config.yaml
hidden_size: 384
num_attention_heads: 6
intermediate_size: 1536
norm_place: "pre"
norm_eps: 1e-06
rope_theta: 85100.0
parallel_block: false
extras: ["local attention windows", "gated attention", "a smear gate", "capped logits"]
beta1: 0.9
weight_decay: 0.16
lr_head: 0.00661
decay_shape: "sqrt"
max_seq_len: 2048
Each number is 128 + 24 x the weight over its row's rms, rounded and kept within 0 to 255. Layers, rows and columns count from 0. Numbers have three digits each. The size before them is the row's rms in percent of the matrix's.

# layer 6 MLP down (transposed), 1536x384, rms 0.0185, rows 867-939, columns 288-383
081:155150093113138139140108138125114149119112100116122154111070166131087117147130163121149118090111172174110141133116091167136113109161101135098101156117111196130153155121131138148112099115128124131109137117092122145114143121122163125135139115095146128132095131095159129129113086090129105135
098:109113086123128145136070124136130141115136161141151115145142106112155126140136167118119148145160149138097137115150102102141165096141113130100164116105097124077120114132128124129100115147084131160114106168131114092148159150147080111151117143169131135135110121115118107145111117137099066089
095:116135082106133140108132123158144170074071102125145142125123140094099124145075120116106116110103129092143117109105127146145156109138137108138143139129095091107147099118081138080134141114160096125165131149144121197127075120111140155125132136114153156088123138091170124182140127197150131127
154:091168129109085121099128162131095114118121092123093158130117106147099108090150140078132108157090139096123126099085150095137134145140114135126120129099143130124120094124148146129107121121148133138101109117171112100122092120104116142106121161085167157125149115172121141159116157160133186160
091:145120116113142115134080113124130100123134138145123130138108112104127126137107120142123071151114142141104120121166120089157124140147094131083141141128113129154126142174153078142118113140090109128122068100119120100156139104155071139099153128118123138134127110097146132113101163110124140130
100:170117112140100108127103126174108084146170141183139107102123097127104093138122141123118099120174151118118109140155147110182125125129147135103189113135178146162096120140137109152137139136106118102136105138132131122133135108141116081121125125128209129148147170109125118088137152157079049109
074:148150136149152174149139124098139094084163148144129112122122111136127139164148153129173159153133098105130116146078104167103136087157098076139154148120131147128152143120153100072098130112161159154163105157091154097124129134107153168134145118156163133139157096106124130144092145157110101149
101:161105208160105089110096137072102117099138126107099123113088122100119133107116124166085107155140121161180076147080095156126163083132098119128120141078121126137116116079117140076112127130138142095106120182167134158126089088131121166145156147127142158121104147098110149148120134116147129144
079:128124147178112137131112140112141094095171125120151142221142128159119102136138139146122111113071160146180134121104136134113157105131118111098138117104116171116118115164096115117083110123153132133124162169116080076185114156149091143156117114139124089136149127123146127138091152121120099151
108:131097173136128163140102135136138145147099125134141096134103079135148148128113115123132151151175128148113123106067156178082140104174137132131163107140125111140126164109153140151124145130146066142074110098133147066084140131167147085074090142104091095108115109120113140108094134128124123128
103:095121153139123154138126151149110132118137140124167114163147135108140108151153167128173166133110145087126141135131131147078158158115115120095100101145143150127133150083116141107121126164132118139137121132147181135114116136153104118115130149146131071093135094109113118104139155110165176146
102:139149097119144127154060149116136135101144097136077171175120094124129112128141094163121101137124165128141142131098143096124150139118138133128118092125106102114132146166139198169148143111120111108149149169129089072107159124115179111137141134129146128125140134116103124095156146142108135137
078:132149179160092119149123154115088085115140165144137088115156112132164162106116121159167117108101127114130108106190125125109090125138180153134114077175139139118098125150116135127104135164147139113153135127118143153163105116135083148186105066108130097129128132122154122089121152129100122134
094:161163145089113132120148177138138177151117157115152123114114146119129145146141103143128157132147110118171102122099123141154127131114111165145111121155121129105113135071123127102158186138148124115145130142116138179126074112118174145127128131133147110140062109114181136156150132137160148134
088:121165112099128155088101144152149119129119151159097158145109147124093131140161082157166130160136125153120109159088142139100097154113107125132148170171128131093149144138144110134132104140139131098147113082144121096123114151137113109121116145162099140139138111081088101127111145141182117113
075:123147110133151165190115165136121158151125141144162111155121121112129126169160143123164176090138125129115123143132133126078117138096086149148125112101105113113095104115142111095122112150149100133124114168177121110146132149139102112093159185098146127110117137127135140106157104098132185164
072:142150195132156118155100116116144131157130136123118114118101081135139124123156130118116099126115120154091121127139158132091148159155126147156133115094145147117105108117122128172083138100143137130127106124153125126173098104157158103119093131105141163121131123134175149095182122114100151103
111:122139136132112084134100135166107171155148173154149099104121117164136146129083121165123120135112073129144086111145105109138172139105117113100143142115108143104105125107103109068113175149106142136098142121111195078147094109137106102142136113094132113111161158162087070137092131122123177140
126:117111132187150103104103146150125099162087140120119109134135133106106109159131142107104081161116102097138153141113163130140096144146129134093158094145125114134120089130101156119182126130129071139133117143161135163111122101157107129113128104170140127112121109077099129143144123138142115168
092:121157096140122167102141123101159129120124122144110137142125133156074162100132118132156127141107105067091091152142127107095172105174126153097117131168117076114112128123117079130104172121153115142127124116126134156131136118088115117128107083152089120137150120137179123121137138089124120124
075:091083112111136116088181124154111081130144126130121112141194117143156139162160122102119139110105111124138110145159105099151119120142123160132098153100112153137158130138115115128135133128114126101150117157126129113164131118146067124101141103150137134136172145110097166122109115124130104122
081:109108117111110101173146103124159118114115159133061095137126114121129111109103148115120120122115136145139150112139087094169108113154156137107101134128130139165166098103114154151115165123102079143140086096101123115077111171129090094110119153124151106121134157115146096137086133168124146118
139:132143129106129129153123102135108119083159135152104124091090105151148131131138115148129128197149112147117152146127129104124143091093097137144127092127107171111105116099096091188110132135118117146074117132167152124120147134188168128100063134141103128108113151103134141109133133118121104143
060:114120117090195145114147104119160121117132128106117128169109118101166150148123116149129165156150122117165084092108135144131138137108107115174093115116159132093127075134088152097111159107139115117131101120119124177135106131167149098103127126158122127152150114141116140144105099134125136110
123:112128100147114132089110138165109169119129110121155136136121144134120155120091155087128134127148126069131129136106121133116151125136087170117152124134130130100100088101103105136119145132147142144108103131185157148143146111150090133096094094148077107088123156091107163098123139103158164154
103:137146145138103130158132175133141117140182158160167128151158100120157100155104141136148132130106154162183151135106150149119144164129091126132119122111175142094138137124100115117113105111127122152073088129147161100134131134124103133052163163105105128123101138147094150134103131104144157145
086:095147129083128139144112170165135130101111127123133128161113129111178137153112127130195180153150115111122166077149128138116129134126171142130094102114060119091103133119106131114158108091125061149114115110115162102160177097115114148125124120130110103162133116105116149140098138123119135150
112:146108143138140123113145106127128109128118160134110147136111118147142153106103143152114146127099063157142122136073135128109110113108100111088122144108105127111138138093115114134124115106107105103110105113161117194170055144130117102124131110138119109083135120122072103102120136116144125182
104:148097131122119146136093152136128123162100156126164141086149122163077148145109119117122125141138111130118145140140128123132146108109128148114089120145090146126102133120178144127112135171091107116090149170149112087115123114149089115124112114115131156104115102096130113090154146143113116099
115:070116131095140109125108142118105120140123103113119128123141115131119074129141125125136101160143143142109076092085114108138165108148148154161133127113123149139126115192122134140164137163151133141169130077138116091135120152139135102129101110130155124157139125139114115178149131134103128129
093:088137113137123119150114148147116146084108110128148108089118121107091116106125156154124123091131100137130172109132094125122156107157122140099135149153189110117092114151121126173107120120104112146141138159164152092151154167148111127084144161130119160133075135196152163097115140116076116111
095:104157142147189124144118104103148090103147112144080175126129106140129121131124149144093088151129105139111165114114163083123166125139144154146156137148170116114118147122158122136133148147116125133126153171097125103136116134129152148150103129115124134129135165101137121143124156132087124119
119:130156101083158109142118194150137089159145131114148116116148116145103116126120151102098124087134138141131115138101145134195150106136135099120155143137152140108144124115141111134141136125142110108103044142129085140176126139106174118152117114084129095116110125126129098144038117123143148141
124:142119083115114107103134094122124159164156147155123155101126110097124146160123143136116145119119122126100120174129107098133138084125114143106142171136141128109122121109107140094147143145127169145121092128104118114111133148111114135096139156162137115138142117091082061120079156172111098102
106:147112136107108108131133145160155118153124120139092129113129120119135100178123123147113119134135080124146100149114145088144124158126148135118161116143113138138111119166146098125122116170094143119097122142111115128097132172130116084149096113161147128121148141135113071108100093149109136109
094:091076132197144119108098125170134104117155144122124132108117130119127123155167122124116116139135118133154148114117121122108103155157182114122165070125135116156107142119117174136123108143112125143129074188099127091141184157123113091136140125118146130173152135111097095114091140123095158147
088:122182188107096086152120166150147099128118146146116132159088109128115101106123176093123168135106199124122062142158116110131131116111162105124097108120111150145148130115128101136152172148152086154118113124143120107127119147085117164123152097089097128119133194158187120141150137114108169113
135:106145129126120118168143140153127146126114139103106106141094187116114112153140082104111118152133145107142163077114177106121121152132132122116120134144116102130110121184173108172162174166142127122124131087184130126114112123072120136110105109099107151102087167105140116111125162116079141112
080:128183129088134122108094153158117100110126110098179092146143112152151124176130122111158185124119129134071182119125121123097138154122090147135111142151093159074129153122131125151122116120117134153133146118116120129133093110137125090110087114124139091092104138170165119124122134128148133115
070:170120146116146136139126132129162147094121146143136122142134158139131107122142104112136174134116143136176080169107130135105106117132118086121122122158106122139159134100175126113147110111082119111140093152136098074156187137123158127125102170159154152150121158142145160149128120076081123131
088:121160123181150121106125133130127157099151132132123096118144112113139156135116119117166105114128111135092143106139157144126097110141123163145123103095144138119145139105101155119108114127134161116120145137133138166139121152133068123124129110137150160086144106121136112105090159113130094128
106:094145108109095165113124126133108135132106146118102148095136160120110112158127131128147140131135123110115136123082095123095112128136155125140131118155112084130105082078131176118111121175119113137162150098131079104127141141116087128130138118149081130110102143111121110155111173144106122138
077:110182123175149120144200142110133122113161117086129137126165129127129153165097141110156107125144125124150100169145119105085101104133143119100087136105115180113180081113138145127113145127116077111118158120111129122128124066089102125085122113123117133106114118101147119155142112129135126145
116:146085118150108086136063128131154100134094153160115122124122106079130144124100109113100103117138138162139119140156097164149150091098085140113122125122117118100114143141137131119160133139104146111118097127129138128134103147152125113154124121152178080133148123111126158169087121171142114131
118:127117135151139122142102127185115166144128148149123134126139086159128087143129157115123078174157116103154142154131160085169127121084128156082150100118154131133109138180138125135118137123114150116093095164156107105112153158152144092145150124142148096128145132115090163124126123133053125148
067:107178136131109127141163127194150124109121113096155120126151103136132155091141150121130127103136130100126153097124158126106154114112142122147092146126132154098115132144144097151103116112075106119147158120136124099115098169164116146111135103136128155118115121178121134120139148129110085143
130:096096117110107106140156089176089136107120124140158121119110092140123084136141117089087128123103116141185137090085145116103118125105119101114119131125131115147122132115122103127115115086168135180127094130185136148142096126169108160120125101182083138143131082063142095171111144101144106144
069:139140104150166108167103138126145140100101133111147147129123138163146146093084147106132149112115156202102156116113112093094068126101134110103117128145134107094126098092092165170097162126118101115178118129121119165116140117124130113150138096084133094124143128167054135116103125179126130100
102:144119097123139151102129140096102137169154165119119134125127125106092153125150136104122109126126144106186132145093157113157092126149130131148125126174117148133094131133101126138155163123149146134137135155144110117115149098092138129110175109165129147135141100122178143180140135152144171109
070:140121110102116128095095112132117084134154109116152150180099129132131131126183138133135146139091135140132108120129144155108122103142120114124110115117126122122110156125151161139152164125115148079153139161133076114120136153082179149136171092110122103132145113083146133136091137142145153103
104:112102165170136140126115096136179134114121158141121092096100110183142132156105157128101086092102131145132171118133136112138141119141167147178159120141091139138114120102098171093109128126088164148109117152105110082133183102135108113165111095141099151143132142097120118148134167154085107144
122:080050130144093103141105139132122142145098141170130134117139124116133092114118099131076155100120124162158180132136133164135106116113131115148093128088122179144134128134133171098109090158123149118128150098109120141111119145093096125170134102139140109131172135118126147146172121110153077197
085:127151109135117135114061137144167127114123107096122142108087099125094103115164121146080119111110092122134163142124130118110101098138132168117145076116110163129110110171150073136141169138165136149106120127158126100150133099122116121140147102093134133059127127130153127164082101155128118098
110:126115143112159134113141087142136158154123143110129104095088151149131117105133107116092132129154091095158118125148128172137137109093146119165127155128115114127111137093141133110122107132125083091192081136151149095133109119130143127120097112094079157143120132125119108079122158165134142109
119:134142137142133120141147116128129149128134137117133090072092120134157129178153121125125115167140069115112140138148112126139150150118112114113119112112113126089095132162110157150118132136118164109106104151169169165110135119160133091116077126167133117098124141087125110123115125113081156102
093:145130084142106111130132152088179101126165174139123147124108137131128110139144153123133116154128180106152137097141157123160138100105128150124132097130143133126125169111100124128134158145172136112132094169112145108159153106139172139118098094123141120104117100164114109102126134151112126121
111:103156127126117126138125124124137113175118153117147126162122142118114120091075150133121155169160118137148139136138127134191122126098092110117139102107181146103103105127152103099142118122118106160134119151153102115121132133147137158117153133142100112160153128115095092110100129159082095096
075:111076118165068115098105129101137111088120130108137133170148095095139160162134103146114151131130169128131131113121097183118110117148131137093116134145090132128109130137109133108099108115122103146113150120129076136180105131122100133127105127113210131109124136123115119133113159128144086131
100:114105132115142064111128128146114119112136147138164131132124168143129132111117138096161127148112138108166163143155123159132171109109087175118115143129164154151150131125118142169152151137134120131136156104145113107165159127142103127132128131126147135139134129150174124127139141133163125190
114:121132118162145109100121131144113131144157112110111078137140104148129113129114143117149122136117101086105201113144117135148113135121100115144151091136169138112142127167142101149139111139106132118120118094146129082119151117120111119094130128162157105160139168127115110109102105151081107134
135:169109104149108123152135123129104124112152106131173128144151140161109121144116099161152135119156135166123099158150148160160120089158106115114142146101123153121109140147154133126084148161134099122110125199125137178169107144106170125200108090174162125121128132097113119148127135107149079122
126:145142094106129138152127144105155121168144101097130125103104159080102154161122099161153099137153094091141152196165106126133125166148075121109134106139113104118082108127098122133119149138123147124155151140107174108124108141115135124091144120179141096139150162111124089106093122080147118142
092:157139068106125171165100109076125156111131145124113115143111137101131098142120119121113162155113111155110142097127157096122154091141161068128153139161142129125139135148169130161133111176150145138124167132115104094196100120087153120112167144125097141154111102110114132139101079111102138124
075:141106174127118133115161134152084148092142132143132109121155083160178083167117146137083141146127059166138134118132124137117110098127138117131089100157149114115117129147089156155115125103140160114136133134143146121146119132187126148155087094164142107146106154156149145106143122129153121156
078:122125078152122121132142094113152124092092131123111127111091125146114144102109143106123117113136128143133146072147126095148095127107134128153122166106137112141144130123115155136139129083133062115082128118162161127166161156100165135146160131081137122122151133168147115131104125167134154176
111:075108122092167148104116141139202115173079134121108123132123112118126130136161159132114114111124115155093156132110152153122072098134112151153132132118119121129094137106208124131111141088107103119138166131158085107105145127143128149096170105150126127126115104117104141114148141164130156173
138:131129096157140129139127087111123145137100144130154147146091122122147128145092136110156105081151160121099151184109121142154154116191100132098132153112139125096097144112102129132106126146099147077121106095086111146132121076110107162091119135154149129108152106131193152120160114084181075138
111:119134117140141106128120133115142127178163147100120130089128133143122108145156144166120125162122087134144125146141120090135156088092134158164136113115129125138131134133133121144157132156100145139149150129108126095124164149103094109154097106135131149147145142124098107110111101146065135115
104:162162073131136135142122120168154151143195154131106131110122114110130161144134166119137126132111114122163119133153184095146151097084119113138108144131102157132129140132114128115107116110153113101117128132149114087098113141111112134129103118138138137149118107114110129097130181145098126134
119:112104130136128130139076126149127119151144144116128138127112126133123120156114145140114085149139131144110130107123174075162141106090153159092147126106139162128094149146151136121146136186121116121114119130101125134098134150141124107125117092172157117139132151129121122121112145164056114151
116:100165125075121151135116141149132158145118124101136142161127128142153119141147128139132188174089113128106130123110120127085169148099143114121111151135177122125092122081135135160140144123149144121136105105149116146159115192159126149081113171119135109114093104087131134110085158088142150132
062:102180084139081130101078154091087127127111095120124123145137118135115131123083123106126144146106136102106159144091128166156105113090111140144135119129158081119119128159123124147094078176131112136155137132088158161140124114144122128149116108150122108117143104097076104124136134130103131099
117:147093109143133132125112126115161161150173166149118158123138108110147082158161129134089139157115082146152125147158126147096099128128088129140123108094155122122097147097145087137163113171114138113118116132089118121103089121118108126190132121138134125109123156146134172152074120123067112118
# layer 6 MLP up, 1536x384, rms 0.0332, rows 868-939, columns 288-383
090:123171133154107095129168130124161125083143116127130113103201127125084151143106110098114123109120090133078128101120092136164118123136108144131086122141125148118141134143172122131103123146148157088124144139129141109163135117111136134130117127132134145138125109112134116152135105147140072113
116:133163106128100121158142117145126159081102092100145123144125100056115115145105130105151119163106143114095152128149138146128130110132126157128114143148136102115155070144150098111114142090140092136170134140126136132099126133144111156139162098103144130166147135149168111161160145106125157117
140:129128147147102129104192113125131134150152112111093159111154109148117118135131155124132126167133114138150123097144150139145111106111143121144108163151162100139076129160144136108143166113104096157164148125159135110127096097154091143158143140098128134139128093171144142123147107110143107144
090:154135135167109127093118103120127113133181110180140125141141128140120169067120102149129100127154161143128146121144143129146121123178175114141113156219105103096128138144088143120120133150154104129159118132098118089124128094160151123156162138094121130136167088147142111141105165137163125149
096:125120146097133113117167150123114128130140101132130151155094144101142115140098117132089098111144131156158103110086119145171082127104109108144141152126143107138121137136117134141120095085085109137126091141109141073124100114115141106151175132126127150073156131158122112155111111125083110158
091:133146141167101133094107162140133161109142128111122149132144098127159124166135143082138089105126122090129123109167153120161128138126097107122114134107107100110097125146159105149103101073138134095160107139137133120100144117088122137169094112136114172152177142155129155092176102120159143143
106:148162121130108128097136103158106138147135170095147101145115127172131150110115132149139110152140135123111112142114087128120134123158144180165105117120123131116124115111133095101109127152107118108136094169099118051088168126105147106156113146144092108100130143100114091114108142098135109108
091:115137141120125151120139126137148099110111164123169133107140133180123143088098117074127154131113137123167134131135095135152154106157114150129127112100119091150115125154163115114147146088141102104113116092100118107138110118164124134123137086072094143192134127120146103105133131106119162097
104:124109098170104115122164085112146166146132124134118181150176110129126151140106143135109137170160110109146084124095106153105099134148099148142132176141151130144118114117151103126138111117145108138162167107075122121115140110159118096156108128123097146118154115085114125133123113115132125117
093:101093101107118155097138141144149118074109113162144113154134156120137104130130142151125095150134113099179156108115106142156116107115123121099126181127164094130135122143121117104186144101130102129148127078102127119128087127108131144119094096122118109124178093150139128120146142120141162144
101:161143121160152128136148161111171154153158117105110152105170156131080152119145110102137104102089136121139137135112125145166117127174155161131093162143130125147160140133111109113153140136113128127143158097094128093111121126086124133150165141105161120144094098170187124115147127114123087115
089:117163080075133068102166142110123105123135128157111138148143138141121135103038132114106102092103107121146094145159113112135130117157162125180142126115128114102144090085132113131139117069124122115163149140139179135151092107101120137139133091112160117121162102137140095134122122098153086148
098:155141092125121111104147106104126146153103132114126160127120122155123123097098119132126141104110125106132146085178131120128126095177169139095126106116165170164120148129137164130097120128144149137111149181106132163069116154147165128120149148137090116120098113115134120119107136121129132106
085:131127099135126089138122114150113129105169128174119125155170081140130152093113135124139093085170095134130118116121144140174131147076093116128153171152091126157121125131144109077111132089109088085146123092116149108156103142116152143115136109128138114168164133145129100158173102110158133117
088:135151142094145170159077138115149164116106128161094115119076138153113160146121097120144130166143142183112128145136103091126124117133157141135141132107156143089126123151147162150127080162134168137169140160134124117118184149093089096106114103148101198115130106129102151111113139163150084144
091:143147146106119131131177118128143183137099123133075141113106110140138156135135116156084118092103153080148126132165130143103090136157143113153140143101146139177161116158136149138112093137105152151173152158135122093155156083125136118123114124157159147136126135134116156145114171163098105162
112:125143131114145115093155116136167091087132113143131122150087142093113159085112159148161145083146111122179102116132128127141123104127137116152118148131154067158163171143147171139160111134085119145120104144118146122159098103107137116160092096146121163112087124156151115117114112140107132118
107:105150107113160129079121130132130178138170140142166137134121123141133148109153130138138095127176157141148114178166120127163133124112089134141148095095152108119150134109111135114121094126137159109168156094081140097130118122126117136147148077158090175131169117124118134119159105121118127129
105:143119179160129097173096132085132153094093128164073151109152155154063113149093123146099116134145127163109134124106098103121140130137188101146122091121070180138164149114139091116122128138086088135116105164160155134119131095112098086111097149154130131099070129189123123167143114116087114134
083:118104129132181162160141088157143157172106172147154148090119092155146122160084085153123121089084130147156143158123141092166106099091139147173130125122114148145156146148109095123126124128131163095144147164127108134143152101138140149123121104154105109132116139156118133116142116099126098112
100:133136106126144129145145072108129133096130112140082157147118144119162122079120107115099142149121133150119153122128152147125154096156163123141137143101113121134135083179127157109119128096090139071120135133125118131101100105105156146134124110144118126177142087168167144090139115154160163129
102:150125118127114166146106096147089097142074120115123140112118108107132084139118138132074107104128100127114141135171113180148129085095126111118163092146139106158102096159152114148118106146082154121173152135107094137121117112104105131201110129083082115108146129152120139141149134172130121121
070:159103092139136132117070128141130117134110106084127163150144123135165151129121165137099097111115101132166102126125157037136074124079127125139132084093111137114084163159108088100159126124123111169112150125144085142136141131141155112123130107114075116133084177134142141116162134097149136121
107:189090131122119145140149130123107150124100113168103137121107110139170133126122150120126114103146109129119138185116104175129156076126121146161170130105146109143110111126138140146136094122120148157149127153096101126116100123128117140176151102070123182121130117098140134112109130103100140121
099:114100099073127160091126124164132074135094130125157106131094135149108127092117134157144147134155136185136117101135145146182096122173124104147130143129100133158109130165093162154109147102124089119099137117107086109073129146115125142141135084105159142165148108153153159102135080147094123116
097:127108113158125119139160149108114169117138124133105135148154130061087094134106106121140156085144132181108161098110078136164141135113149140110140127141129113123128114162107163162159108176122113131101168155127104129097169114121122111103120140083161151105130146099129153132156084169101116100
112:147123148109127138148113119161131122105103147118120108131160172099129114151116132112100148120142117128117118116172139141198106067132167135117159124093086103149093148176177137071133138107066170142128160154114131147102075099133148154194156122077184105146106082144125130130168103102091129117
106:140102146128102122118146116123120107141125133113150151135133131096118127119139129154133162134134134140135139153185086089138117106111101125138152146116116144133130118077132145136126154100100149095138129110115105123036133120119121166166146113135159082169109087172166114141135126149118137132
102:133110142090133135116129102115165187142139118132140125098124149142145151070100119089126111096104144146131129100116101113139133099103144165155133138127147139171174137114108139109106114083129160109130147181131165125122132116110144164121162102127111143110108119142156143137098139092119085149
111:121138118114147125131169089179109181112134130097095125119179128107163124077120092157132103159112122097083152120127115115164147123084176111122150158105143079177117133129133158165110101071077160133159108091104119102166108109110104118127146134117104102138154121087183105133130116140116131095
095:151147119138126175100121060132140128094131111097093139158192144093127150144128126146098138156118075143103082146131130112126100113157132166126130140158107115098147158165144132079113136163102136112127119125103134102155115140129104118171103175127167106176128136147094112129183139133134161115
104:151155124117129152077099093123115107145126157131141131125125096144100174131140119091133123103166149129135092134183135109119089128142125123142152165109145109117162108153116172107093113141107104078125102099145093138103118159101137145116166126160096151118132086132179124123126100103144115173
112:168133157194095122144110108156108156084164115107123185120167114128104157147146079121149135174154128138073087161142148147112144108130108161103109166140082142131145140154096120108127181134132133100125137126115112096131113114145167120169134104134134146107124193137172134115134109137109121143
085:136076133071106098118126094158112126099119108103119165127151157137125098141095130096098148106132145151133106126088120176137125137141165124137133145152140096129130112184164120106112108069106137112127109157131093084130144142119150135124143149105131113098109127177115076109107085140141128097
094:120109151117142130099142089119124137106143105129167140115156131147095105124152116098079123099163078144082133099121097102110120102131103136132116137106129081124124146122110164126077116108129146118163148155079130126145139115131138106126129111156094133137125143129115120141135077160135106131
098:151124127111162128118128147128096150124095151137073146161135126150139125166121118144113148101128132161089124117161106127107159131147173132158116161145123146134156114161165115104161093131101099111114137117135087140145108160121174133122151136119186151128100175151098110109149154130101137147
122:139135117114115148087144121128107168152160123129134151106174082116101155109090110093133168113110086132149124133129104124120123128160127146149108167122138128138144106129174084147134134103119117104142119122123137090138133139109076096108127131165111156160106148121148139150130143144118130094
089:141110121101156122083168139125179116131144122153145165149127117144104091107126124134149123143117126094186126158105109121107137130141152110095118176071125113154114133119135094151115140096116085116145106129142106136149091106120132160149114114124099153141139159124145137110131108169097110128
081:124093100134170150161140085118171166120121109171107140097130126117104126154161141137154114158163121115121174099130137149128105096148175114140124136146169125121114095129092182121069114121118178105146153089140098096107096110124115116138144154091077151135117105127111148103179123143106120106
100:111135096098147161146151132118145120104096136126109106110139125178167098146104141102091150108129102165145131124179110110153164140146109148144144180151117166144102133152159102148173142115110137086108122154131135128105101098095155129174162158129147127148159128151141151191130139151106116146
108:109167138132096096147143099172147131083140070137092128144163117148133123122109116114147152128151159162123132157117114131118136109126117139151108094097152177140142150126160100169130121107130164151148128128105156139119078124124175127129129146109099123131117127170157126113158105184150123112
085:102129197076176177167134137088132117108143108110162150141099101105093150114108103117133140129147142137152132167104148097109109106096119119115123172152114140145157103131136140131165109120113121166115108138157114108127120124094090151141130135117074099126114115090151156145116125156108125150
114:172131134120144109112139099112135126078128109113127126129118136118154144110084106135129135143166127122128098112112115133129123147145118142153141104203115090138133126107126144082147125149155120060149114107135134096136131090121107116111109156112144174140104132142134137143150119151138124121
101:166136152142149106170112131163141171097100111148132149147116157148139129112106115130085124116138128127145092098109149157111125154106134110129109093143113079143133078173151140124138115148156117111118145149166149118115132097089143116154114129093143140093144143161156143124143063114152077135
087:147156118100089127108104128150161119145152132111088151131107086145156163092114150146155091143089104136119134107158132124138138117152103121118088112082122140081110129153140125127153166132116106082147142080152166099133130105141103109117158156137094118117120102158123127157126150180138124103
118:152134142106102163074150125105161134102128103096102144075128164136109124144076095129162136168157122157113110110164139129146089126151113141155111132122080100154172127136160136144141125101111126092173141116135099131130125084098112148136152106127134171129133197148163136150116103185102119117
078:147137102137087094136111115145173142135134110142130120096158163128124112114174164129140139100144125133130160113101105111139119145130113155155132151124155131093115155141147112098152120121125118139126143187098105135103158145153119117122156143153196117065108115115135129122162148114116147110
114:146160114152140116113167110166066122143146110176105137142131127131102154133096146096126147115138136126119151117140126161115119109112128117137145169097129071122138152150130142172135170142091096122126147125134144116116106149093108087139157161142115141106087163167159143116149130147092153077
082:150096166111132119150117145117113113140116138103126161141117139113132143085139120104121091113106106130139142130115066100117128071133123131149096161122098147097176127166100121170147107092146148137113107160077118099141117119114130146129123107086134119130055147135101138173168090131114150093
094:150125121115118123143113113095142154104145122206116135153155113151099155127159147104106121122095128110098144152135092143118105090152154116128107196094095167147148107147127133089090134108091117095150125148137166103156124124100140141146165087164126106163145109120148152163151124170138062108
126:146157152159123074075112110105155131094151118115140158119090142105096107090091111093089135122146151145132128133153147133172129094152102170137135115120065138147135166121133130111149090084126130091105178129123138113099096055125118137139117136134164148162142102117126149155165124159138119143
094:154149106089143110143096111135134138138136094122121129129150128076137133075132154159093162101158088131084149095168081170149127112135163134150139119155088093116179123084070094166108099103138152105169088093138124133101103126143105090158110160087103151113110085142136079109122129172129159111
113:157103149099166155090134099136103107148103104132102128114130119110148117115128098175120126105138096109185134109135116146130130101165125121111114128161096139116108140142113130082077107114140132115123131128109185099101098075127136101110114113105100192157139088090135095104145105125092128111
104:140145163137082131152151087176126099107122123130106115123085157109121118123096147121083134131133123104103100126159110145125141085116150082109116142112112093162155122154138143153131115100106105141151130126107139137128141127089109095161133114108110132066133108153159142137166137129106141143
103:143147108117100105156128125126128119105099156093103108103137125146126097132126144114107154078143171089097093146166114133127154109125115143132149126165150124102100109121185177150162131078131146144155132099135179117093103077134079146116125116150092112136131167092141112109122139121102093168
104:160105107128114155127118117120106142085098134118110116143112104090155121086124090089114150108124130107155136109118119076115123100093113111136133131204143179106170101150150127136118097111087136106123160121117136103075168116111150148125167097102111163094107102152088130132152157145112133099
100:110098131131128170142150131149105093102096120115161139111133147161103143158121108108126157116148157119118137136151122134152135073094107151121133134118119105126122122115158144098144141116089113121111134180098101143109139095156118099110107154125135140130137165138122144138116088170092124142
106:124112138128150144140104136150144126108149128118152157138161157174103129158139115162104118137108124111146086155125127118163109138124095129110104137122135164173120168129124099104141163134124175136091127153140134130133117091159163148118095156216106085140170133126111103098131122124089116122
100:104097110095153106082131116144140127124140081148105167130155138120108157102125134137125115079121145167157102103124147148157103128143147149156135132122165117108142129145130157129082106136133112117153119124111097102122127161136140132159115169136121148134173135140096163138099094166127132124
124:132099137168130140152143113157140078122139141135136137083169098119132138137135103107102134120139123143127112169151121153149129119107124107119118129089145135140118109183167127102140141102121123101096139155140120115106108103114134116148149105101173123135098118117106116125129116113113128090
102:147135143121122096109133094143128146077115100174126168136172110144130129108093105113099122099085124173133148106153099077120101109162203078146088151119119135116187156142129156164136120136132147126111130151113172063121103159112138123123129142115116123126095131137154121109180096195105099106
098:180113080145100092110151113116150147135172148132108165116156089122119128149091098102129115090105135133111151109159160111154125136098134113126110116129138163164119129156161129098163096135090072097147112094116151114119130154122087122135113134174171163119132091095147175122149111118127061126
086:132119095115092144136100093150147168128143117143105138151082143141127102147083074099106104129085128137129106108126107122140120092128180104095143148102145095139114136128147161104122140142118109121128166114130091143149103146090122167131135088118089141121181111166140126165136109140146144111
093:130090136092098113165097078124154161134126098128124130163132133120104146089142106123101144127146136158169177107126151137108138106155143162150132147119116146133094142160093173085154136092117075085109154113149149135110143132134079090180125100104149140132169085143163116115169129116108123140
109:155111143127104118134117126063135119167134112134096160134124097089096175064133112143106119113151140145137162094132113123135114105142114084137130158166112130088101165138162153087120162076099130083165145088133105089133124142126177140141125108127145127094119119174145133128113076160148098100
129:146126118152120144150104115123134139161139119161149169132115091127130139143141089162125129167154103151102122131139135171124147095097148102134148104107167151147110145134148096082147137122091129111138140163098123110074115092120105129188134147145140119118133092107126099173108106089114076109
094:142136118148127150105155147116137085128123120093160168112087172117144140115139127143123170147144146128084129127122087136077132091150096082095118126100165126135188145118123163147136098126129156126112161158096124143058114108104101126181123129117124126111139128106147161134141170083118131125
108:134175121146141136090145103128086132158134131136161125147180123073118155114139138134156102111113147151124131142131120170113096108208150129082113172105123111086136164157119169147136164147132136135147167177131113113128092132098108111145140176135141122117131174153169116113092154156103139083
092:108137116087129109144124163128106132132115112172147156158175105119087155103147130103089156097149150155110135124166099112146127134083142136155122122145148145098135086085122127132103129062172143087147152157114110118109106108124136171104140099124109145142153127126141130156127161126130085145
100:127166119165133113140135101151129159108191152147109148135139142105103136121145138146123118097130077158144125122127134160193122143084119137149131126070122171167139155147116146091142111100127123129145180134110165106126127106087124101154088150126138127148144147134172118108141123113131120098
077:134140163133086091101131101116127135131143103148147176132171132106141141171165141084149105172155133079166173118132130123128128157150141151144147145083129100105156136149110180105098119127110084084112107088084116122145115089111158126162097108145165137087135143137139111110126095144141122075
111:108114105114089122116109138087190080144128097138087177156125152107107136110136145143118126148105137150151142151117070132115113105136153149102132119134105137150177144153159120101104071140102137175155170139088140127113143101133143127156142130116113134130120119121140133135127097153094167083